{
  "num_attention_heads": 5,
  "head_dim": 64,
  "qk_norm": false,
  "bias": "none",
  "tie_word_embeddings": false,
  "init_std_down": 0.0,
  "beta1": 0.95,
  "beta2": 0.99,
  "lr_head": 0.00916,
  "schedule": "wsd",
  "decay_shape": "linear",
  "doc_mask": true,
  "train_tokens": 480100000,
  "dataset": "wikipedia_en"
}
Each number is 128 + 24 x the weight over its row's rms, rounded and kept within 0 to 255. Layers, rows and columns count from 0. Numbers have three digits each. The size before them is the row's rms in percent of the matrix's.

# layer 7 MLP down, 320x640, rms 0.0698, rows 165-252, columns 160-319
100:065121133175140094107118111159178085142121161114122148132136155152097104115134141119113082147097106114141087143166136173153127146133106157091123108087121147129106129101098086134160138146126177128143140155146118115077139116153129128152150127117109128129137111177076109146123140110116144131116147172146177098112125133101119121126141126113068136106095118124132103141158133156111128053129113079150137118156147140148131132122133056125128155096089091192167118071057143105124116151105136
099:145137135119132101097111132112107138118148168123104130154153147134150151136160136174141129146129123121118153069156136099123115108115182141099121097135165118125145142117142112124125134139160117142130138123165149124121088087126149149137099098108130087120086136127115134134126113171154117156192141106186143157122113136126103179136155123111155102117134118120144112157118139118122139111151126111094112156123158125124136146150103167088110121095120071135102123162143118163165143177143110
103:133166093146140162134099099143106128117130142123129130092151135139141132072116112146165130180117129152165156098141121132105109093119075145121169121096114148128104146126167081162163134137108141154124139135128129102157115118138131096146172145139113159126130115132145092131120165132109123114077137145143117085175139119111087128163107117161162099067083140107118077124178117086112125133103109119137140119153127137054106167153083171138141121145153157131091093111090090144138139128124148
094:151150104119113081076161148142117136110175139144133115128146131176157176141119099138131122107160142096139122149181185136159120144091110145125123111126134138116118081091135107140133175126156140131111129130127108121142162135102125131151154136125177141163114161113122122093122079108128157179161144110095154120114143143089124131112119107101153132101129125165107127112161163084140126130133111153102155138130144124069125145096146117142139159089097090135143105131087130160105153138146130
098:096158148128127108114063132120150127112144167089133165119121141072124097155156135123131121155144149119126137163140123148095195140103093125105153128138106160135119118129163137161145094103123166136131098073136129103083127114126095093167132130190126123098144103112121176171109122156125141112151115128117113085144146134128110142123147156122120154178132102115135115135069122141119127141096199125122085170125115109094141113131101134128136130128158135158154153119119149113143128168137074
101:128129074161099138170161150106117112136152174154149135160127120113134143128093128126097107098114171144107098129122147151141127075107110132113119110141112155089107091175125128127191117152086144143090184174124162133166144126148088089132139163097093117150123191121139148132156093110089094155139132137142141107163152124146107127130155112118121099130118101127136150147130127155156124114104129137093152126152097096146129105079098110101185186167152169123089101132125130129131108096137158
100:124150060150118118131153102139114143137130127143131108127108149083127113111108078117135149126119121127160128115146112082139088144142136127105161140103124081093114115106127093129143157114108148128172121099085112130105154130121132132139118161115096150128142099122083154102132157167118110123147148105140128092122091137115093151122143066112147114118130074117117117098120123151121143149140112116100120119114121124121097153123132104125154132081137153171110178139070088150137173132130090
101:132128118138129146119125157067093113125134118084124149151132125138102178110163130117131102121141080128134114124135133120109126145140112142112124112101115132087105150124153142103120156143087128102128090123125128124178096096106152171140148152145115157139129133086105130132113186143100133095134143135125149133110156129121130107148107113094128115145147157117111126151158144174168150098103115136127101113160124143172109147131157122129091122087162122146128157158141154109143158128138143
104:127138125120159115157075141131115176109069145127120145132110147161120141124160091139126147097113141134126149139135112128131093108128109148089113166112101115121161104091149101099110120137128115145150166090128133129148143109093141104164091107114139071126112122151111125143089155106119143147145114118140168139188150131191109142164148165153145096115145074124130124086139134145148131166147141170139162165122142158150135162120133134087151130098143115114109106158113125140150066117112119
095:109107109126154135120145077119134119150140098108135164124159144162144150116174129135133125103195147147106135105121143132093132092123134151090139202160095104139124164128128121124140116150161097129063121128168137135147162139088093131104136180123131109091132085143108181136118127102110126098128118166142111128087174081153168098115114108109066140119146138193132126135145134131161096148108107115096151165205106105143145117093108166143129076131084155131163142088128138089145111091141110
096:145121142170139133101144124134144148143116138138088165096145135129082124147157122106127146116101160098154121127119102140142136107160140147082120115148172111121127109138123176185192113113132138114143114141110094154126121173099134122201123183138122159137099204141129117120113102111134149153159112147121151150129180124115109126125135054111097147100103139084126098130132087134124132093122098164090082141106132153104163153142178087124131154143160137119123099114164129117143121132138119
101:104147126110172140099125123122113081170157106118137160144058161130147152127120112127138143149127139114107119094169120122161095141138110148173138147120129136131109130147128095173136128151155151156140132122145134144114104159121156103133152146126111154124146129085132116156120141131151130125082128107064115140156131107136125125157118130156137118161126132129103101172169102151116163158118140093108109195086160147152126106157136132124114112134093138132148105139144124120128134138122076
095:130084126107123185113167095108114142106119151122134096160109087112132150145075133115144179132166138105130106119192134151089080149158170084108139080108157142107139127116183134104145151099121129127162125105133104124133114108184148116119116107128100116131134108165146130102152161167127095116116134129168128177176139117186101122174156117121105146141116096126124124139167113110148118117153139116162132126101151131168104106106124132144167174099143144088108174090137106111138123172106116
094:108132125118139142134166108135145122123102128163127124092124069135113143091147112142127139152144136111150141132214080117159125122136133152109084107081118103163171053157177130114111064135112136102133144162140097122131094145162134167117153205125168098131109154129129169105103082119126145131134152121177123129127143173121141104138108127056139046112165135151092142141137182153145117144147127111154110108118132126123141100073121102101147106094097141161137135116154111141120153169110136
095:110109110124157170114134138122114162143130107146141134134139127145079131140150114137124140090128129162171122141095158137142176111112103096110130112129142150130125098116155115073137136130106137122130137117139130148100139100102145095103153170121116129116128142124146085162126176121119099108127139134113132090135139132138158109134148135190102140175117089083116148138141153120156122156143139151166128073151135135141102183093130142083181174143117154127177144126122115142115149130110146
098:118105080149114107116105114082157092149132165123129143093139133172153136140092128120104111109114080170162089136137126116099120134173156149151171138101144134135113143057141145070162106167113134163078120131139124099094184123142143156141123156156117144120112171138151109100100118115126163108100099104102113120137129154144169157108122121161096169130088108129140132129138131111097112174136161140111107155136129130137134144148119098161109158135153114114117161108117123119153127126103106
100:136148124147134126126123146077132147098135133105128154131125111168134126158108120143115126139109146166122085152155118154129172101117165079151167080110147103148126136108135159151118145135087152117112110141159167164094151167126113107101166142146113140143064117106073127111140146135101182141137112129088170120118135107084154127122094149122097166116140104106076130083138089132105119100148109125149179169073120115164118125119119130162129085103104160180141103106120098108115148142102127
099:136113132137103100127146130152126108105131145169132105101184143146120084091152134138113119138131106139096121157143145133130113103129131111118174171153098113126100135130127122174111133148166161203155084143123144165154137171106183139122160142116143164105156138124159142138117116117169099140147118117115095098121147093175121107122135112126113120099108120095148132138134132168170143123114168133127101155097111134171126119076111135120148097120125128128142112056103108154134133140141138
096:163142075191115099113111116139138121123093143092112088118143142126108135169148082151094117111161155122112146097165109159151114104124083123138071120120139093116148114132143114091110164179133108148141137144180122133155111097171149151183144082113132133092113138136088128112069111143167157086118066129109130141137131090123136087127118116119173101119157146120148126161107166130122144126093156144160146140117138127103125119132121135087120146104126169187135135080120082117090164109136141
098:135203116104106113137101119112122120133116174093134128082148121120132103113103108135123095125106127137083091094158166134116130127144109165139152149128136171138137161131147121147095125114118164160150182085104104128160113113172129149140114134106165149154103108140095157155145084131156141115124149136179105145108115154114138146135129124121157086147094145096095122142143152121085099152112114132075139152105076196141099121175118084165137181091082087083119130108123129105093135120130150
103:097141107094130110116160107111113130157119122131116147096110120134116116108105126112146167106139136132118105107127168140117132115150091131145124128132141087144139137151140124135110126119168132067124123148154120118141113114128133159123141138148120130133134166145147154138142121083106154140118108123112144158128148110143100086117169123137120129131149143156129142154154106136140120101126132180110138137133144120156137115183148192113161117170061078145159115133115155138126131129100080
101:121163116138083188125152090087117142105132145128106111112108139155129183100120131161128129134147133128117122125126118132142085152160140100159143185122103144075154125091114127118147074140130118139122130177175109137119125155161131110136099128111123119120159137176144131074122068152101128122144100138147137129072125082116114094118121116134124134119139071115124141086127081152145117171104143083127143118176127130074140131110181152136114134079099135148103143137107091128089098120134144
095:162091137090122122139119109107138131073112109069099137165134128157118135093086127133116130183124111107150144152102087155129133097142117117146120132118122171097132144147108125130115138134150174114112081141150100081160146126123136122129179139122110127152126121101170137136156128138134111114090126127139118152137118103061131133137109127115131155143163162113101146101118121101187169143154106141122101146124109136095132115130146145150161156132132121130119114075158179122130138103121162
098:103070181111104112101112139125134129073151141100151138128095143152117148102130102095128088154079180120137135128083173119150109103117111158132127100117093145114165138109148149121164170113097122076132155151130152126135113134113142097172120116197134092132133111139133176155149107114126112124086154144122117108145130130122115065127112145114139152157108124102141103066095117153148119134138158169131135075134159121123169082138111130110112127095118095083112075143135137138103053121135141
099:126102140146139113069092146162091108177142183107151137138149117124068110112172126117132145080132119118111102092118151128131116144092104119164150126110172122133118110125100111117143130096147095120132145148106173134110128129145084139118186140144145126110178101083118110121174142095148115098129077154122147104158121129146129147135125149125074120149153120177134158138185088112117163141119141138127101131101152171126122138149094132105151101122148074135127136098146119158165121171119118
098:101098085104102106125097140094086165125077094120140120171184136186133149133140144108152099148145128138134096140146156087113135178136130160121108107092165082122090114140118121095131071125161142112167133127157105094084115129134137102116117121139163085128161092145127115112132137153095133145147150145126099163108116134116123163143137174151105123137094171132113134125125117074147154135135141092109170133132162166170119140136141106101151121083150126112157147135150104163135115089180173
099:109116135123068136113111104133140138163093095080094136098142103114142129134106080130135103098118114125136132146152106054123113109171087123120106151151158119152147140140167124120114101092145119103121158163097109187153112123159120152101162090145078139123105124155139160134125075152103119163119130138113097136113128121052084133095082167143093182081128110113134119142139142129129120093132092154177133103136096159123135134111171133112125156082136123129150065131133096126170131117139155
101:087112108148151146122146112138123130114209079107151119138132119112129138163081174139095127133130131093130123147090125100135134132137102087118155123131122124125169133140135110159121143119132076106142115136132160116110187143156138136132136120150171116113154091123156119163146168139113118115123192143120124103137172112092090143104086102124103162136133159145116172129139112169118107144108146160145151103125135130114113137133176142137138117100165136135121119101136107164152134121098130
102:114160139134166118110158119170146131124146140124183153124103192106127120123149153139102104093097141121167147129130120175132118127112133147125090111112142119130169078147136140133111097146148123136116085153130125160156184110104175164177123132122138099121144091138129145083141135129146145168142135112118152148127112105148128138110108130128098088076104168157174115127144120131151097115148128120105148123108105115133155142101191120123125118166129126141157155093153116092131098132151158
104:127116102153140113163068140128195096129098110149106143103152145101105163092115127108129098174114135099155158106117174168118081130081111140144163149107149138143115148170099138129139145129100166122163126082163129093142120124173076150156099134144115112142130129108127137118124144095134109126156095143153157141119127095099171129136178092135124129174124158133139164158176116141151146133123128129100148076111115116142093169114148137133139135139127098157144109117106167121141126108101116
097:138127079129152141153149205116086146151111132154099101118155139071117146128158156149109114114133124128155155131092170146125179137139151125084083101137119101090136106118123060098136107151116127140139128068146077137127113095150104144115154159162122137110118110128130137139123151161085116132132118094132153108160126163148121111118152156116137133129126111124124114131078126177113108198112138094108144128130142126144111153151115118151164103141085123101106103133106128154136112162152106
096:129125159164110154137156115121121103164112138130142119163103105164082174121136138129144140113115136108157118110125092127094150129113110113095132133070146086100141080100121126166108113111083106165105146146108085111122146174168148128140146153115152152102083101087133120116104100095110145142106192151144090136119157118151130157151094097151096141137113146096077110106148153128111159102112113137152163152163130145123128150117099128050189114112143108162154109173141116085074115160117093
104:131138143125119113094129157138147144148137128122141159175073141130132133141102096133163079163141124107143154113118130173113166138137155096104172154132188135118148158132113135116162106098137171167098119126108106146158122169139131128113194104132143111138138125095123138093128109122114142128167133146095152148100127128141112122126127116127083144128141149134134122169123112125116128140117094123105129156134161154121106125118110090138084115133149133180172136128131123132136128137114146
102:146185127117183125125160128058151135108137151137112140096095099097130156134132120144138189106119106159164095152088133133127131123134119086119126118146111122108127070097131169128150131097131131132133165136127146154100115133090163140172195111141163116142124158127098098096173158105117163160177100134143128119098125151126177128104130126122109125140106110162149125152126143115122156110111132113174134149121096130123071129169119111137150143103147121120138136162102147145088087118164133
106:111138102108146112127114090159139132096135131074131165196135087131160114102151188078118119081104163125133096138133150123131127055112125121080140109116127150149139102140099108118122132133135122142118116146121136139103109138108137146103143177110132154119127118156145128123119165093095114104108092127117179129126137119085103144118105081127132124168112117137112089126117129114181118087153102094117107111133152126116163128088139134155131151071119087104167112130118113066138096125137147
099:150160121130148109141132169148139083150080128115117096139099149120180176154112096093132136099105106084134089119137084126124115114136086110135106095109126102129129152115102097131119146140135113109108141178139096154104160134108089152139159117083116082137131131128108136177179112139122126132098135115169103137151129145167118171129119099118132151124140160108120144138124143174148148128116120129147101104120100150132112145094135111118108184167108081142121122110096153119107116132163125
098:129144110142125132141147110098122118149107118094122078140144104138143145117134153137118138157105134130148073155163138131133162150067143072173126112096127136153168120142150103159153150168150123127136128133207091189110144098139144136096129086118106183085136120171124120132087080116138130112138136152154103134113116156134153136108118100129126088139156121143151172137124157139080105164112148130100115134129129145131112095148130121129151116133102126153101158099093083153116119124134126
096:107120121100138157133199084118151144131126113118113119194127124119164083138112109134163105159165126151108174121138140113104121117132112116114148144140147151128109116176123130153128127165116121117122114140157126164093129126121122094110129154097140132166128150114136157116078131118145129141158142107128139156137182086164148105175133127126128147126097072147158151169094133131139163163110148119133130156084146195170117162123142112111148142181123115106176119144120113136189137112125117
097:123154115170111147127120148141114090117162134109121132128105119144154099098155138176121140129175129160169140107120163112127167157149143111133121172122141125135129114096126123118110128108143132108098106142141136101112134109083140116095181115121112133136131144118136139128136160149155120150127179152107088116109141142122135076105123122166147106155146114100107115138132118133144065137115107113069104145138168091123142141158118099146068072125139159135120112123147101183126157114165158
097:093142142136123132094126109130124105149110114142131145138134111114215152147135136100171145130132151149098168126128113120107142123135133108119169134105148094104140126113092117152105160116127103149108125141111153122098095124143100175117115141124112094125171143112127111132156134082159147119095113139135170194143198127165137103073099118138116140137138125121093144134117082111132134130136110120128095086132122133143095134164148150137141133130132156146086117131104134112134101106116174
095:147112181169097161161098131082118139107127143109140118103187149152102116059102144140120165137124072124094124143120129124127105146102155134086142140150093151095119114141141147095118181105182158144135108117118147139114114083120123110141166121141139142150143103114154135168108172120090131093170117151101082122126124109100154124162123166157148081180122122144152106119107165135120114172173114090109125131101125156147123163167075157087138191129121141113122144139113120132116125099114153
097:151140110128157146169111162141106174139163140144158145108132134116080173164086150130107118082144139105118088101152165135114105148110127138143162133163117146145146146130097124121137106102134132171094129122141110180098123088122139118137085110138147138111126083158151108126092136119107104112084098130117152079159089155130175159165107087146106097152128154134126104177108104168116125140112145101168143122130115131094117081150095126093188095116210171129131156130122139162144136090136121
100:102114139083152146132132107168157103145147108140147106103093116134129166102133179144149101112106148156142098110142105124142128142147156127106118162121105078127170121167120081173104119106145109174128083168136153133100093123119145150072115110095130097114111163156147130109129095186135145136126096132147157148131112161157130143138131140109164104109151161132128156120103168161078105098111122094178124133131159129135116130159115134102162105122128148138124119124137130150157086134128152
099:106227119123138121187119192131171143128147141114117166130124144149141145072121116116093140106130098161126146073094134104154138138138150084151170120103123094129162124151137148105138125106106144143096142118193140137140110152143150104157148116141108138124122131126116147122153139146144101125106124113154161102121101140125122134127101140094068130147131113105124114095136132095173141120145102115113071089173120142118120119153151140147117074123135111107107127142126106127139151114138099
101:165127125109164121141113102126158121081121116105153159130135126077114134173103122111097131115156125110117116125131131149085128113150133115113093124109118124147163125156098133115115143134169125117149119125134158170100121135128135152113120133129162119148099147106161117135095101090116087126145129150155123089167121150111125126116079116111122155097130105124142165097111136141153172099079156105117153123151143117092121121136124101136094177147132132102097130137113117130078123145151102
104:106100158128134149102129173105155123158179102129131139171103114123116151140130100121079131133150153133159102205143172152146160140142140157110110107102114101108159137145148183113159114120099140083141130100158091099127095122142128090129097106157142100095100151131144126096131143138086141143105140136113121126090121158143102173159096161143140087125123153153103121121116143150127133144117060134143113135103140090135131121135163141157141112166135107182145097137100112138103134128129111
099:148095127116129087108135126136133115115115140094147123137130104140148156095106115096106185160105157105093123116111126140106085108136179156150132132156147086144122165097104063120116146120120126142121149108135090116164116125110114186133108150119124143091111121194090125109131111095139099100105120089136144157134112130144145118153138120129160118174107121136129182093144155145124153125129155101152097109142122127127140142133127135098114118135127113145125064175108124149052147144125111
098:127141105097172119117143103136109121102112126147105170111107121101120117131112152108171140124126156139135130137105101119111135160157108151152165136106141110159153137101136108156103086154127120144111082139113156142131181090122154161149130108128128099116153096093162142089114191139133116146069104166118145122151117144154131131092130153163166089166079092117154164090107131125103133094147174093134087072102081112144098120184131151144113109101087122104142110135119155118136135137138152
101:136127108155112098140136113149125160171116109096118120122144100099161135152141118134110126127115127120134177159127122115138111106134077135132141142105138146108109137164079089127133130123083109145111081113115105139135164116107085109136113162103092116137118151110157118119110183074170142171127103128107122175151138136136141135103126131099142159070128153133092125143065110116134138163140060127162130114134136125148157141113123105130159147104134100119105138105128132120109141128116068
133:122120114132142129119134111151132124179129109107130138141146148120129160135133155130153127077067167112134110131145148123146115200127087101128151154113127154169147109131142134157096111109163117124142169142130120141171111150118100137126114142153135104169136102133097132105200099121138108134121156116130071116129159105150117132170126134081191173119111143148148123127143125175105146132131112120133117164131100118160142102161105136129144151098094109122161096136156110118086111118072123
099:131115169139097117147145101164087172125130129133120131098141155079096143151131097093126120122144137154133150114136081095126100168144096128115078119152131079101135113141119120092067174097147152132142101130136146120080117131146110139128089124126142123115132105174168119114077112071159101111142138114116198101160114143131136137101156109120072085133090118166130147177155157129124070146113119112157143100145132149107172114143102183163150093127139160129140126143129109117110060126104102
098:135148147101109149158130069087119139115119114175135109124144138119096128132129116141130125112123111121141133065120157139140113156150163162140160125119120120072092138133136144135130093134128154147090086177129080149134125092115111139131157122139136151128139099105174118128122138129115109142160122083140092146153126120128151173135135144154130090128112157126140130124125117138098125106135123124131111131206149101120144149112118109097142152122126115117183147096152090086146184156134179
103:120086143142124154122119099118164102121133126159133141111100130120080093090144085114171140133114171150144069112147129158123136127108127095157138083093085162156095130126127153121110129144105105095160082135116125118145152173111151086160129171122085114138098103135153142102146104130090100141148089157137142170094160093084082151145124151125128136132145144088099111150155093127144087146111131206125112123167135134120144140127131114128126107129108094101136125117174129087093157115134110
100:148154132136132153151162089152084122134176138163149120113113117107097117138146092132091077132120122130144122097153152076137167115136170146189123119167158143159109141126161132141107135135135133098112156125140171094117128103076100128122118153111152103126079103148106116122121137077176121172120134105141079118099130144154107124106186152104110057130131148145105114071123132126118172086134121135134065096107103089130178130125138127160138153125097082095146127113137147125107105164119102
102:120124126121107160165152146144127124120137150172081111149060161143143091137129158117106089126138127149115094116113114112161127126132140107129096118101168101146144055168132105088123139127117139137143123175148121130113139148174151116147151132108136086114135130145098144140126116147134120128108105129118163103123111154143118100119078103163118107159125155106133156084119127064125144159159128123079140082128116155097101116147121121177113088152127121107141121141147109143122104132128130
097:177123131101141153105083149093121148133105148167126107135097134142056142124128118147137140117126141142130104166158080148139089144102111147119157161133172163125085116156118092148122151110075076085153165157118145105137115104128142065118120088099149119133084123087094131134081110107122154152109154107117145120127147127139157105139111145124130113117197089082135115140094129128154131150145171150145115141102134109092149114114085109127167165132086086127161135097100127146122158093116144
100:137155122130113106130162079136079123126153155127076116126120136113115132165054164115123091118108082113127174157134119140164117133104103166139101108118121130073134130094125106104120119113158111089106129123119144096177109119155109177142131123098171114133121114137156117149123138129122140096120136141120132090147109163150162140133122133174112136138117136110162132110114137096123127093136102096139145099132114138115128161103164155093130120117114079091125119108130097129131119170104123
099:116117173062122137153171103114134168077168128110127110133149077120089144109131128086105129118129140124137123131102120154123109123138141139141132155168071149180125152118109109112134112146137145104115104141161129098134114116126128134083132167105118114164126125109118124120109133098136164088122114145105143154134123101156093160147144112107159135153140124108121131127071098127116176145180136136133133109136116121117126150109117152107127152131112153181153117115120116119138166098130111
139:140141168157144156103127103120153138116137132144167157094166093164105171125076131119139103096129110142115118146096118161122099157137164124117115125122124117113121134129126102108145141149170158084104077077119129115123146148161094138106140159113121136153134128121124133125140115140138135132096130079139148118105140151118137116087167128087121089111148115158128160105135163121179104125121118131112135131095085156145125127135105125140117120130130122111112133134106090108109145127138085
103:179186123074144170103144136139126090169109161142160117103101118147132133132099115126119098116114112133091086087101149114121109131090166094141133156161110094155121084126167106133143143142126106165109124097093123146132133098101166178151111139129124165137125154166102082155101151070127103141116130149167133139113187160103088141119135070121158189122097141114150055083127127127125135098122136078114116077166131121147152130099110143103125159144098134130148116129112134124118121128116107
100:112103139101130115109125120112161120136098148150141108165147124126130080106156118126180109168138102157116171115131179129063110105140141110109118114106150115124121115104186157117138119148084117156133102078110128136098148130137102072161106129118148114125114172160136157120102125139121127119133115094104120108162107110138138117129169106106128105103131144144136082079131111122121119118131127111118159129103112121113092150144166122104144148175107121104131136126150135149099101097107155
101:128074125176124151124115101120107135127112114185104137128120115111098128111122101122093157175167126141150095141108112142140186164152090115093142130163171138108106115105105131114129156139138123137153116117125100178139086155153132080080148131070122086133137149119094135124072145150093126115150149164104127146112124106138120117122146107145117142119146134147140146127110150114146122149096120117126136144119123114129140139127122135101127141179146118166100149140138144117161095125106144
102:147148123115116069155093127141125145094091146114080119152125129137105118106140103127119123163144138120178092108139096088122138130144143099115067141116091092088123160141129101075190134136120140085147163128145146155147164161135099087114104128107134117138154144151139158156149130145159139165133106136176160139132145110116061122124132108068120105135115109119128139112128104095149138106141096113137138163121117160097130122054108126094127165098142121136134138102165109110117065119102106
101:117109109132147123146130112134099106105140143135131132126073153120147124154144127110095106104133122133073102142153148146090119126172108116184145089137185086111154119127150128147117123120122076178096134128139115113134141124101108178171105144148159135149128150178125149123088119092120094073102150108106154104102112132126142135126148106120128125146128135137150131145119105093100123125124138124132138122088155120115106098131146138108105143110135188161136132078105090128151112161140140
102:155102146117111126162138120133081136159120141078137106151128138117134156166133175124114145160120122094155097146168120113155115138110146126088126098156139123099070129115096144104125129144112120111174114094138136147130125111145117122109129084138137148111158140128133114146061126130145150117127121175126120134172116098106134192140142076125176140113163112121117097111129128090134119194163152115130115130126131135091152115093141109122129127145114155142142146074138097122105106133110145
099:099099096112094111121145152141140114135106072106154095167151118149138112165110123124123103145121121187126114170146153151129162110144104168125135129149121122137066115152169121133169146137108120089126116176146103179140130120077107101091136097144123142161124132135119123095125147148166164140154088128087108187112137108148134119127163114134101160141087133137144131155150120078139149089133155157125128180097086111125104164167128112156103157151145136165119131131093149126119161139118152
103:111154158094164100128127078116127140147122121094099116149140155117179112147098153172170114141135122128113131121085121107152113103112146113119136178170086136101155153142131115133124080161092119128103113141118104146121110131103138114111114176137128133148103104144105171103116124143134118156096138101149134135092109153140154159136173160131132124111096153074131144109137114104111145145107136136103109147120128130168142126142115096141121112117121170113118134173129096086118128146117159
100:072131108135104158140140096142138139133134160141127118118135096141141142088135119127152081139096128082148136131104124119129132141136123121109120122124117153145132109118126081092144096120116125090105107105153160151112147108152129079106136149138102118171091118108167120114169123115128092112106170139105110109165119126134123110165161153116122141110103098140109159119140135121146120127117119126120134140153166115168108153099128132141139115104115147073118097132149114120125147086138143
098:132097162139119092113116116113148099125149145116107127173100132111136145175132114138123145142139089109155116117125159136148135126158097118083120118126089143091130105140111178147118111200114120098118142133125146104110139114128103123128130095135092151157105135071134132099126124132140169138142138121144105114134113104092115167137108142127121164140120159146150157136106117124159150097078100144151130108149112137155111166116099119109099124132152131132127141116120124116127139117158178
103:163130064122164146141137105104161145094127123145156112133117109148170131126136089135127142116142150103135133101122110128076076166132140169125154135148124167150174163170160119145153100141145167127122136130162151110111153132119092126119131105131130077135151099109151111112064132109141136157204114088104141154109095153096109139137128077166107142124123101132105131142111111140144133118097175146160168140121132069120126126113118179133082137095145144141137117163112145117082114141132122
101:140171135104121140179117118139104119103103078123113126107151066131134152127112136133148145156100137136138171181148155121148118137086090150108114131136052156140109093151161124132115152067156113133153121161113081153098138156131166128139147109088152129124144063158110121090118110102157155141089192143162141116156121129168131147135170128137148144097063119126139139140123113134120129101146125162135107155154110106108109150117122143096144141109109137117099107156127159117091126130113154
099:140116139124117135117143170148149137085149155159098170108153120097192132119095134142122108126125159163098176126120108147113133183109155138140096118158078149168143141121170155131157133111119123087112106145120150118122125135167144161150139108115141122070116127153147127101152133136128108117128114135128157139153143153100141157124144109104118189092137158142190101096124118150147120132105123126105141124109127155129133102088122109131137120092131121104123126130146112155109172169105090
095:133092055085126110110126120142161151120123069080107107149161134138141124128107104123151126094168149141123121101112128133152129108114131101110112104126180100126134183097080104128157134136156132133122138115149139142107129153155127150136136146094104167159157128095124070082153128126137142126158129088126097133129169131087109137107056128122065117108131124133135121159108169183135156120112145137110176151159110148131102148153150093119112148086140115096098103148091098116106129146133102
094:121121147122172108092147123122149120130133131127104147153143111144109134131070111151118115124126094085155121157129140164139188125144164150133172176115128113107103143106126130132094098145129154119125134068136094107150127124091116148106119124136177144145144156139128184162154136129143129145126125142153110098136175103172112157125131131115132139089133062145151120129113147148159117108169111095151135159148116163110133155124113135110145108120140112135105160118116085138115112164096125
098:156133158119097168129154119121152143159161143134167177119120089101113088156157139134112140202132127181122164106148210145110104120124090155108139150141069069125096111098119138129146135139091115132143140135167107132166063119103115125139144135139184151130122159157101169135108159135126160104103124079135131101130171158098140116108102147106139128127164129092122160149115135144075092137135112131120119110147099109124073098083149127125110124158149128125154188135104140121145134161135144
098:092118117129126151127174111157123136133167154116094155130163180139133133097145109062104108116128095144136119134113166129138167140119118140106114139151124131138112114122100109115165095116129115133156112144111116118150142152147125123138134121176113139119140107111124117130145132111157118135137081152102143171129165120141142072125113160102130138165097145126188132169116147138149149106105098132095122123127111122122116121091120101136122105107100112141117123090120148152152122143116150
099:126118107128127119140103129091191082153109130132175112143127107093112133125121103121155104108087150119084115123131163171131086155117091114135164123124139111147150148101148127147106083118092080106131141089088120123172133130154155121111110165128125086132090133128134172097150147090148147107155121090088114120137115112115163084098134101106131164140079143124097098133163128134113124124125143088101142142170129116146160123143130171156127178124125073097106109130121124117096143118133119
096:152157142156117097169163155141120146173125102114149130132095100110146139173099154126087145113129078114148136123167111064144143137139115116080116129153154118097128134094139098137130084181139146132119093122099131155141152121122126169108124124147111128138118137145081131136105110130100114134118125149134153104125077096164103100147151119162133115100123135110125093125120074098117112097168102116164161134128156166147121137153152182111136127117171104152138108136120104121098155098166130
101:091077118133147113102131159099096089084151079103101088158152128113139101168173128194125109145146069120138117158128159126134134096078105124147121145084133148108115140133109128122117154099115165136110142155150119117083130167168108126152122158055137171147123118146096126117117162188119152137155124104141118096159096185131068153125074151127144127107158128123129149099110125158144138145146171159149084176096106097129157098147122082133098107126102133110092144138109137091142138122109120
101:155083139110100119144107144084142085094108102151146125105103120120148130090111105163162146137114130148123099132104130102075129110120108145145122121156087094111120097130171137133155109141134134142113124133128162130133107128125157121160076119114182115090135136121129082158160116149108170120115102131147136141121107143169139177108160117118101147163136126119071181143078130098127127077096090120114174160143110139128104175119145177140159108135122089131135167117126127128130151158110142
102:108162122139134126112137100126193112146145124127124167104106110113097101135087093124124155171118154139125108139132078108151066148152134149121066095118077147178133141086110140143159118146132093125123122118109147163146133118110158162122135133095103113126154120143127127127113095128133100082106153125097135133112119113113132107151131176157108106120141126103130101137126106106149125101141116158154192148146087140143113181124108095091124111140098111149116156101115171149148125141107126
098:078192120143097110115098100164126138084133160113122104179109145130133124142125124114136139114141138080130136135124137078093155158141133126137123132118132151107149090153102123089150103093100149145145117085144158100118127127149095121138144132127089139088121128084153107115110182138122095127133128135157120101074128134107105149112115134104109171116159147091170105149152102134178192147146131140113143111094111126116081152171153166138150111124133092131139123121126133144132093097125120
095:114105104104123118117140132167127108132135135146145101176128159133133137137095129113146141127144103162147102105131150109118159126080182125137097130112144121131116171124110116107138115092153143160136159130156155143145134084101145142149153100156109147126124109164122142115129132127132114111149173119127147106110147109126094167125082127112143129130133113087133130154138116153121129131159146132096130167158130182111122122173100134175112129098136133151116186122148092129118155100102139
099:110152140147092151108102142133086133156126130091145093146121128112111083116117066139156171082118149139063084123125108134121119084127102118128150097202080175125133144111110142153127174148131108112107159145077168136154129144117091108088205116126122109151108147123106139136153085117157141132134163169103117155109164123148134102155107169131093157134084153099142095128163180148110141136135146109114125135133085153142144105152115114155124134097137094102154151110132136125128127146107146
095:142106088118185127117081114129140097116109119110137166139144130187139158092118114100137121114114111136119117135106169145129126090146149149118145136142126140149107133107136109137137130130139145101138128115127092134132156046103120125147092124136119090139153132119105082130103126117171159119152117097100095149161103158123127136145118127160098130172114134151138122118126122128105159193124100138155109108172102124119082094143142116074116156152074152108160125083169121125098139123123158
099:094157140126125145136121112090101103124110118168158097117119164152121141122114114178147157136114114101145100135129113139127154128095058105126115112141117142102145146156140143143130135144127103074133133093117094101104140147132091112149123184117139115134090173120166121125096090121151152127145141141193121111130165113131124169120133155153110127125156078124115135138115100138158132125117142191135174133155172161118116124197105099121100174131095153129127164138141132106178120134136103
103:113133155135119169133094145119123111132113103127158092146103149125108171098130140140153093134167114084122141115174114145171166117156140132131102107111138106139121115117118157163154158121127094139156113150102167135139125121108124114100107129139153130171109126133120182118098110117119107137153129138102106150144154133096119162119152136095113180106165158121122124145138135148107123129115163056124123099123148161143113136120132103113126145135131121147107115135145114112120116116128141
095:108137114126088152154111106144120135128134110137125105087198108154129140137134106144138160124167132137147149146101128141126104146107115113106127121115134117111133146149128095105086085073151137116131122125123159115124153153119154092164144099138138146165150130194111144093137131136080133145149167146129101086125138109117158123130123149154132125110122119099170095097112088118132107088097133163125179148111144148110096116150145140113139111115158081100144138144097132156162139159127133